{"n_layer": 16, "d_model": 192, "n_head": 6, "n_kv_head": 6, "head_dim": 32, "d_mlp": 768, "vocab_size": 8192, "activation": "tanh_gelu", "norm": "rmsnorm", "norm_place": "out", "norm_eps": 1e-05, "positions": "rope", "rope_base": 3070.0, "rope_fraction": 0.25, "qk_norm": true, "attn_scale": 0.177, "bias": "none", "tie_embeddings": false, "parallel_block": false, "extras": ["some layers without attention", "local attention windows", "gated attention", "value embeddings", "an embedding shortcut", "skips across layers", "capped logits"], "init": "orth", "init_std_qkv": 0.0278, "init_std_o": 0.00491, "init_std_up": 0.0278, "init_std_down": 0.00491, "optimizer": "muon", "lr": 0.00987, "lr_mult_down": 0.7, "beta1": 0.93, "lr_head": 0.0113, "grad_clip": 1.0, "warmup_steps": 0, "schedule": "wsd", "decay_fraction": 1.0, "decay_shape": "sqrt", "final_lr_fraction": 0.0, "batch_tokens": [65536, 131072, 262144, 524288], "seq_len": 256, "doc_mask": true, "train_tokens": 631300000, "steps": 2992, "dataset": "wikipedia_en"}
Each number is 200 + 20 x the weight over its row's rms, rounded and kept within 0 to 999. Layers, rows and columns count from 0. The size before them is the row's rms in percent of the matrix's.

# layer 5 MLP up, 768x192, rms 0.0952, rows 44-77, columns 0-47
108,228,236,204,242,222,205,211,181,212,203,235,213,185,188,210,229,196,206,218,202,186,225,214,187,198,180,187,240,179,185,239,197,207,187,185,197,219,193,176,190,250,237,184,184,192,209,160,206
096,201,209,159,216,253,176,221,183,208,221,200,216,175,200,210,239,208,215,277,242,206,193,178,147,198,214,211,173,166,218,241,191,194,219,196,185,201,208,182,198,193,149,212,189,169,229,207,186
108,198,247,188,196,176,180,179,178,226,204,207,193,211,199,182,171,186,198,194,190,220,194,186,215,224,186,195,214,195,237,204,204,215,184,215,226,200,196,205,191,216,214,196,167,198,182,215,206
093,194,169,177,214,212,210,185,194,206,208,197,205,202,181,211,164,186,186,180,179,191,211,202,179,233,162,187,192,205,195,226,215,170,219,208,204,214,188,161,205,209,214,237,201,194,171,192,186
095,201,227,149,202,204,235,176,201,228,220,165,259,212,188,214,223,179,232,233,187,200,192,206,212,211,223,206,218,164,187,211,226,185,211,195,178,173,197,192,245,211,171,193,227,164,230,212,169
086,181,195,210,213,181,188,197,185,230,197,187,179,192,221,168,204,176,213,177,180,226,190,166,204,204,198,180,209,214,228,212,178,208,223,207,197,195,175,231,196,202,173,215,158,207,207,217,178
100,175,203,189,206,202,190,207,186,168,195,208,197,194,158,194,230,217,190,231,218,208,206,207,211,209,245,242,207,188,204,245,184,208,173,185,221,205,162,194,233,214,258,196,196,206,204,150,224
102,185,203,205,177,171,167,205,189,202,195,211,248,192,182,213,209,194,175,216,186,195,179,232,204,189,208,202,208,218,185,194,210,261,211,214,220,206,240,212,210,182,228,187,186,193,228,214,187
100,202,218,209,183,220,193,203,227,212,197,204,202,208,185,232,198,219,251,198,181,244,197,181,217,170,221,201,233,181,203,208,193,214,195,203,207,198,175,197,179,215,213,213,219,150,227,199,226
104,158,194,212,177,194,202,234,209,221,249,201,214,201,190,225,183,220,178,224,198,192,214,194,216,231,196,219,194,212,217,226,243,230,195,185,170,236,231,192,204,191,233,199,203,198,204,194,222
109,196,184,164,169,198,216,201,208,213,182,212,226,230,206,202,165,202,155,177,190,208,209,205,178,205,198,229,216,189,142,188,203,210,214,218,245,172,205,226,217,202,189,172,163,216,202,213,200
104,274,210,210,176,206,191,194,205,205,238,188,163,196,206,189,219,217,189,223,188,203,178,195,201,206,203,194,190,191,177,210,197,208,204,177,177,199,188,161,186,198,188,230,185,206,205,200,197
100,196,229,186,241,201,205,181,205,234,200,172,174,191,226,217,186,195,172,181,241,216,231,170,219,181,176,210,242,197,195,192,160,181,236,214,188,201,197,188,180,231,217,195,193,220,221,195,200
106,225,191,233,179,221,234,222,170,225,186,188,199,204,171,205,177,212,223,216,203,208,213,175,160,171,226,200,210,202,199,192,203,218,230,169,190,172,178,206,196,171,200,204,198,204,198,168,188
103,205,226,185,203,195,186,190,231,186,185,214,195,184,249,224,181,227,207,200,189,205,205,177,191,197,183,168,190,234,217,150,217,234,205,255,207,215,246,184,192,174,197,194,165,194,215,186,210
092,214,211,195,183,179,178,226,223,189,204,188,176,191,188,189,199,197,223,183,185,217,208,226,188,178,211,178,156,201,211,203,154,204,214,183,189,235,199,173,202,186,172,182,214,232,169,173,209
098,180,214,171,225,207,200,256,198,178,207,192,211,233,196,200,158,195,185,180,210,211,200,209,185,211,160,193,207,223,207,235,228,200,212,187,212,191,213,212,239,178,218,180,168,169,194,225,193
106,191,209,188,223,211,197,201,195,187,192,225,221,180,198,211,194,195,196,162,195,208,177,206,169,214,201,185,211,210,210,189,235,174,218,259,194,176,206,204,231,206,244,182,173,169,217,170,197
092,254,201,172,258,185,219,203,198,182,177,164,226,183,159,198,176,191,214,202,185,210,224,194,192,220,203,212,193,242,234,209,205,225,193,200,166,218,181,190,198,195,192,205,184,173,220,178,198
092,163,174,205,196,189,216,191,217,184,227,213,189,198,194,211,205,189,186,227,199,191,210,166,167,236,211,188,204,212,215,244,196,208,185,207,185,184,208,204,234,195,184,194,212,197,216,214,207
103,208,197,207,208,252,186,221,171,173,228,246,193,226,192,179,162,206,173,192,213,174,217,185,211,183,174,181,226,206,209,223,219,178,229,195,211,216,176,206,194,194,176,217,197,173,209,194,199
094,211,172,235,182,213,189,200,141,201,215,216,177,175,169,195,218,233,182,210,209,194,238,231,167,169,220,194,182,204,203,234,209,195,234,220,171,193,232,179,200,202,184,180,218,181,200,198,221
089,211,227,225,205,203,220,236,193,176,198,222,187,202,136,195,183,177,188,215,156,192,203,186,204,191,194,176,202,224,191,216,206,196,222,228,209,222,193,199,209,176,222,212,158,198,202,180,198
097,189,228,172,229,210,164,185,193,208,205,187,199,233,192,204,194,220,198,187,170,199,204,221,221,227,201,154,192,197,232,213,227,228,201,215,219,180,192,208,196,194,204,221,243,150,207,203,185
107,171,191,206,197,209,183,226,209,206,199,181,186,162,203,236,216,202,222,190,227,227,173,163,189,207,162,207,185,197,207,185,197,236,180,185,197,224,156,173,205,210,221,206,196,167,168,194,166
100,216,196,186,229,191,199,197,164,155,169,230,203,197,225,179,196,169,161,238,214,219,206,220,184,198,187,198,196,186,160,165,226,188,224,178,212,190,210,240,174,212,197,208,206,207,235,220,208
111,205,146,198,191,197,203,203,180,188,160,184,182,182,214,206,217,205,220,222,196,217,223,158,217,167,193,202,206,212,193,199,207,183,177,225,156,197,194,211,188,202,188,203,180,169,184,216,219
089,230,210,214,183,197,219,233,227,197,202,249,190,214,193,218,190,184,229,191,224,200,205,218,207,190,186,214,162,195,160,218,215,181,234,211,217,230,216,226,182,218,215,181,185,207,178,173,208
088,204,218,232,206,204,206,176,197,183,187,203,234,169,217,221,205,185,212,180,179,219,222,194,203,203,205,219,207,217,194,193,209,188,225,209,197,238,197,195,208,207,168,210,204,192,196,200,181
097,232,180,195,174,189,221,208,216,158,166,194,183,234,173,209,204,194,161,229,220,185,205,190,222,172,170,192,201,200,185,187,204,196,203,178,167,208,201,227,207,198,190,183,213,218,214,163,214
096,189,176,204,186,220,203,177,215,215,194,159,190,178,198,187,191,207,154,204,167,200,204,204,261,211,226,202,222,191,210,223,212,215,218,222,210,184,163,167,204,225,179,148,189,174,222,199,177
101,198,229,178,191,211,142,190,182,190,207,224,215,198,204,181,187,181,184,213,191,220,191,204,196,166,216,188,203,204,192,189,173,172,182,187,157,193,184,195,194,222,160,215,209,184,249,209,214
088,220,203,172,229,189,208,207,188,210,213,258,196,193,210,196,206,186,185,181,200,211,201,210,217,209,226,203,171,190,194,166,201,199,226,180,186,183,212,221,186,172,200,195,203,177,181,218,213
085,185,227,174,225,201,214,193,207,197,208,236,190,194,168,233,232,195,200,227,214,181,188,210,188,196,163,199,208,177,168,210,195,200,216,194,203,185,208,165,196,187,177,181,175,201,209,226,187
# layer 5 MLP down (transposed), 768x192, rms 0.017, rows 44-77, columns 0-47
106,205,208,209,187,222,205,193,222,181,219,180,206,195,224,200,208,160,255,191,228,194,180,190,185,198,243,195,176,193,211,191,186,220,187,212,258,213,199,215,197,198,157,205,198,214,224,196,182
090,213,197,214,195,178,213,181,207,180,185,206,194,228,191,163,199,191,214,183,171,206,207,197,233,199,217,197,193,215,186,197,171,216,180,175,232,203,179,198,185,172,261,172,209,181,170,195,218
113,212,208,203,184,182,200,219,187,186,210,209,216,193,228,232,156,225,189,227,210,216,214,189,256,183,200,184,196,172,220,212,209,199,199,222,215,218,194,194,180,189,205,179,192,197,220,256,179
093,181,156,215,174,209,206,217,175,220,224,172,208,167,215,172,167,217,217,198,195,247,206,190,220,188,231,157,179,224,209,192,185,242,191,196,174,195,195,180,202,187,206,228,225,189,216,177,172
097,207,198,238,219,199,175,210,193,162,173,199,147,206,201,189,185,214,233,171,195,197,187,205,211,166,193,190,191,244,199,202,175,212,171,189,222,252,209,201,154,190,215,194,185,213,176,243,217
097,186,206,210,184,202,207,172,229,150,179,205,220,210,218,211,203,168,225,192,219,197,172,210,192,182,195,203,191,204,162,208,208,186,205,223,166,171,211,153,221,183,212,190,214,192,166,212,222
098,211,174,204,210,226,167,170,216,188,216,215,221,199,214,221,189,210,211,184,163,188,205,140,192,185,178,210,181,204,194,167,233,194,235,242,220,229,195,194,199,179,161,213,210,196,215,203,190
098,174,180,188,173,208,200,194,215,228,200,207,196,161,216,196,221,188,226,235,210,205,207,181,225,185,232,190,241,178,224,205,197,201,162,222,206,226,211,210,206,208,190,191,200,216,217,157,181
097,168,172,190,190,231,210,190,182,223,211,209,195,207,188,181,186,191,205,208,184,174,202,194,165,207,187,204,224,219,200,186,204,202,199,201,220,185,210,215,192,217,193,192,174,260,208,232,191
107,173,223,170,194,198,196,164,186,208,213,206,254,231,198,213,221,200,195,214,225,227,208,214,216,194,214,216,202,216,201,206,190,191,137,192,191,195,245,193,229,214,237,206,209,208,218,197,192
107,226,197,183,180,182,186,198,207,191,186,225,215,184,203,218,188,193,202,206,180,210,199,180,227,195,169,209,161,253,196,215,150,198,185,216,199,201,148,172,235,176,216,224,218,210,214,150,178
102,168,241,187,225,218,206,206,187,209,197,201,191,183,173,212,175,200,175,183,233,173,241,224,199,184,187,189,205,225,214,212,167,201,212,179,205,196,204,211,211,211,191,193,200,160,180,236,234
099,166,188,213,217,171,181,202,203,121,210,217,234,198,207,199,191,193,218,243,216,197,192,206,160,219,193,192,194,167,181,159,242,201,231,186,187,206,198,193,194,207,209,161,189,202,203,179,207
092,168,170,193,198,214,225,179,176,185,214,186,168,206,208,207,237,188,197,218,205,149,183,221,193,189,229,183,199,195,197,169,218,186,187,171,188,240,185,220,207,182,199,204,229,187,195,196,211
103,220,210,208,222,202,199,197,173,217,201,188,186,186,226,185,210,207,198,157,214,189,220,236,183,163,232,236,159,181,223,202,203,216,168,206,211,192,174,186,194,160,208,197,212,179,195,225,159
105,217,191,185,188,200,198,166,185,221,200,225,193,218,189,164,178,227,225,206,192,200,196,253,172,148,193,217,203,193,195,208,189,162,188,175,194,234,191,198,202,200,218,195,203,187,180,170,213
105,198,209,179,201,199,201,190,203,186,206,191,197,250,191,173,198,189,201,185,218,192,203,209,257,190,184,202,217,211,194,189,183,215,237,200,166,190,212,218,218,186,244,208,170,189,165,193,179
102,224,230,251,181,191,200,206,219,203,164,190,194,212,211,232,238,195,208,214,187,216,222,187,197,177,188,200,192,158,202,212,168,172,205,183,192,194,194,212,214,190,190,140,197,194,216,226,174
089,170,233,198,154,233,201,180,177,215,187,229,176,216,232,206,226,187,191,221,234,202,197,217,202,203,232,207,238,181,166,215,192,166,194,171,214,200,193,187,180,174,219,210,216,190,207,199,186
096,195,199,242,201,165,170,188,217,206,198,220,200,210,220,216,208,193,210,202,164,175,190,203,205,174,215,226,193,188,210,180,160,227,200,207,179,208,186,213,190,239,163,188,205,218,192,179,196
108,187,200,192,169,209,174,189,211,188,196,202,228,244,228,217,196,157,204,215,188,213,163,230,218,198,194,196,185,185,197,214,194,212,212,250,215,234,186,188,179,168,191,205,243,211,207,206,228
104,211,205,200,216,180,222,204,170,213,193,232,192,198,182,207,217,207,188,240,197,201,206,209,170,203,201,190,190,229,207,202,213,192,221,236,209,210,192,174,195,169,159,193,171,221,245,202,222
094,189,189,181,188,195,242,184,207,215,191,190,199,201,175,182,230,201,189,179,192,211,220,204,162,192,187,206,227,245,171,207,176,215,207,235,206,197,251,188,228,238,206,212,183,205,206,203,222
100,196,178,169,203,215,218,170,183,239,182,214,222,190,204,181,233,211,222,172,220,180,163,211,209,201,197,210,204,196,206,221,198,197,173,192,169,202,190,227,216,211,202,217,206,203,237,221,164
102,227,186,209,209,185,207,186,214,223,192,199,239,228,194,181,187,202,218,212,190,186,214,208,213,198,198,212,236,186,166,172,193,206,197,222,202,205,207,174,222,188,185,203,203,237,170,232,185
103,233,197,213,187,179,159,192,225,243,193,226,222,214,191,218,207,202,249,179,216,155,209,208,204,199,203,172,222,215,214,220,199,208,194,245,196,215,231,163,196,215,213,184,232,201,159,199,246
102,231,174,184,197,223,205,218,202,204,228,213,216,174,175,217,211,241,192,187,157,176,184,216,205,246,188,186,189,196,199,210,215,210,209,182,188,186,203,184,209,199,204,200,201,212,177,212,183
094,200,236,176,215,227,160,191,226,203,194,177,194,197,215,182,207,201,222,204,194,231,232,240,182,194,189,170,178,196,191,185,221,199,193,197,211,190,224,235,208,170,184,203,217,200,226,168,176
092,209,189,225,199,203,190,209,205,191,225,192,218,222,236,172,245,207,180,159,183,193,187,194,171,202,221,238,201,189,206,187,193,207,157,206,213,198,226,157,218,208,198,188,202,195,215,200,202
089,220,180,190,187,217,213,210,201,179,229,202,234,168,197,215,208,220,197,188,197,204,187,203,230,184,192,203,208,200,204,189,189,216,206,199,191,244,206,190,199,191,212,156,227,193,191,236,180
100,176,184,192,198,185,219,237,199,199,191,190,175,209,195,204,207,211,221,183,217,215,245,201,148,221,237,233,182,189,185,219,243,199,240,160,191,241,203,174,181,178,179,236,225,196,206,210,187
105,196,204,212,201,167,187,180,265,209,221,167,180,197,234,221,186,213,210,161,203,201,216,164,203,257,205,191,187,234,221,204,202,211,189,189,222,231,208,202,198,183,199,203,188,245,185,188,177
089,240,208,213,208,172,220,185,197,194,218,175,214,207,159,226,217,228,193,195,216,204,173,176,168,177,183,226,200,191,198,206,248,232,207,212,212,213,196,208,170,188,231,211,200,212,202,174,211
091,228,166,183,229,152,192,179,220,200,177,198,177,200,215,145,242,175,211,202,180,149,176,196,210,201,205,231,176,230,206,231,208,189,206,173,211,219,222,201,188,224,203,191,182,207,201,214,180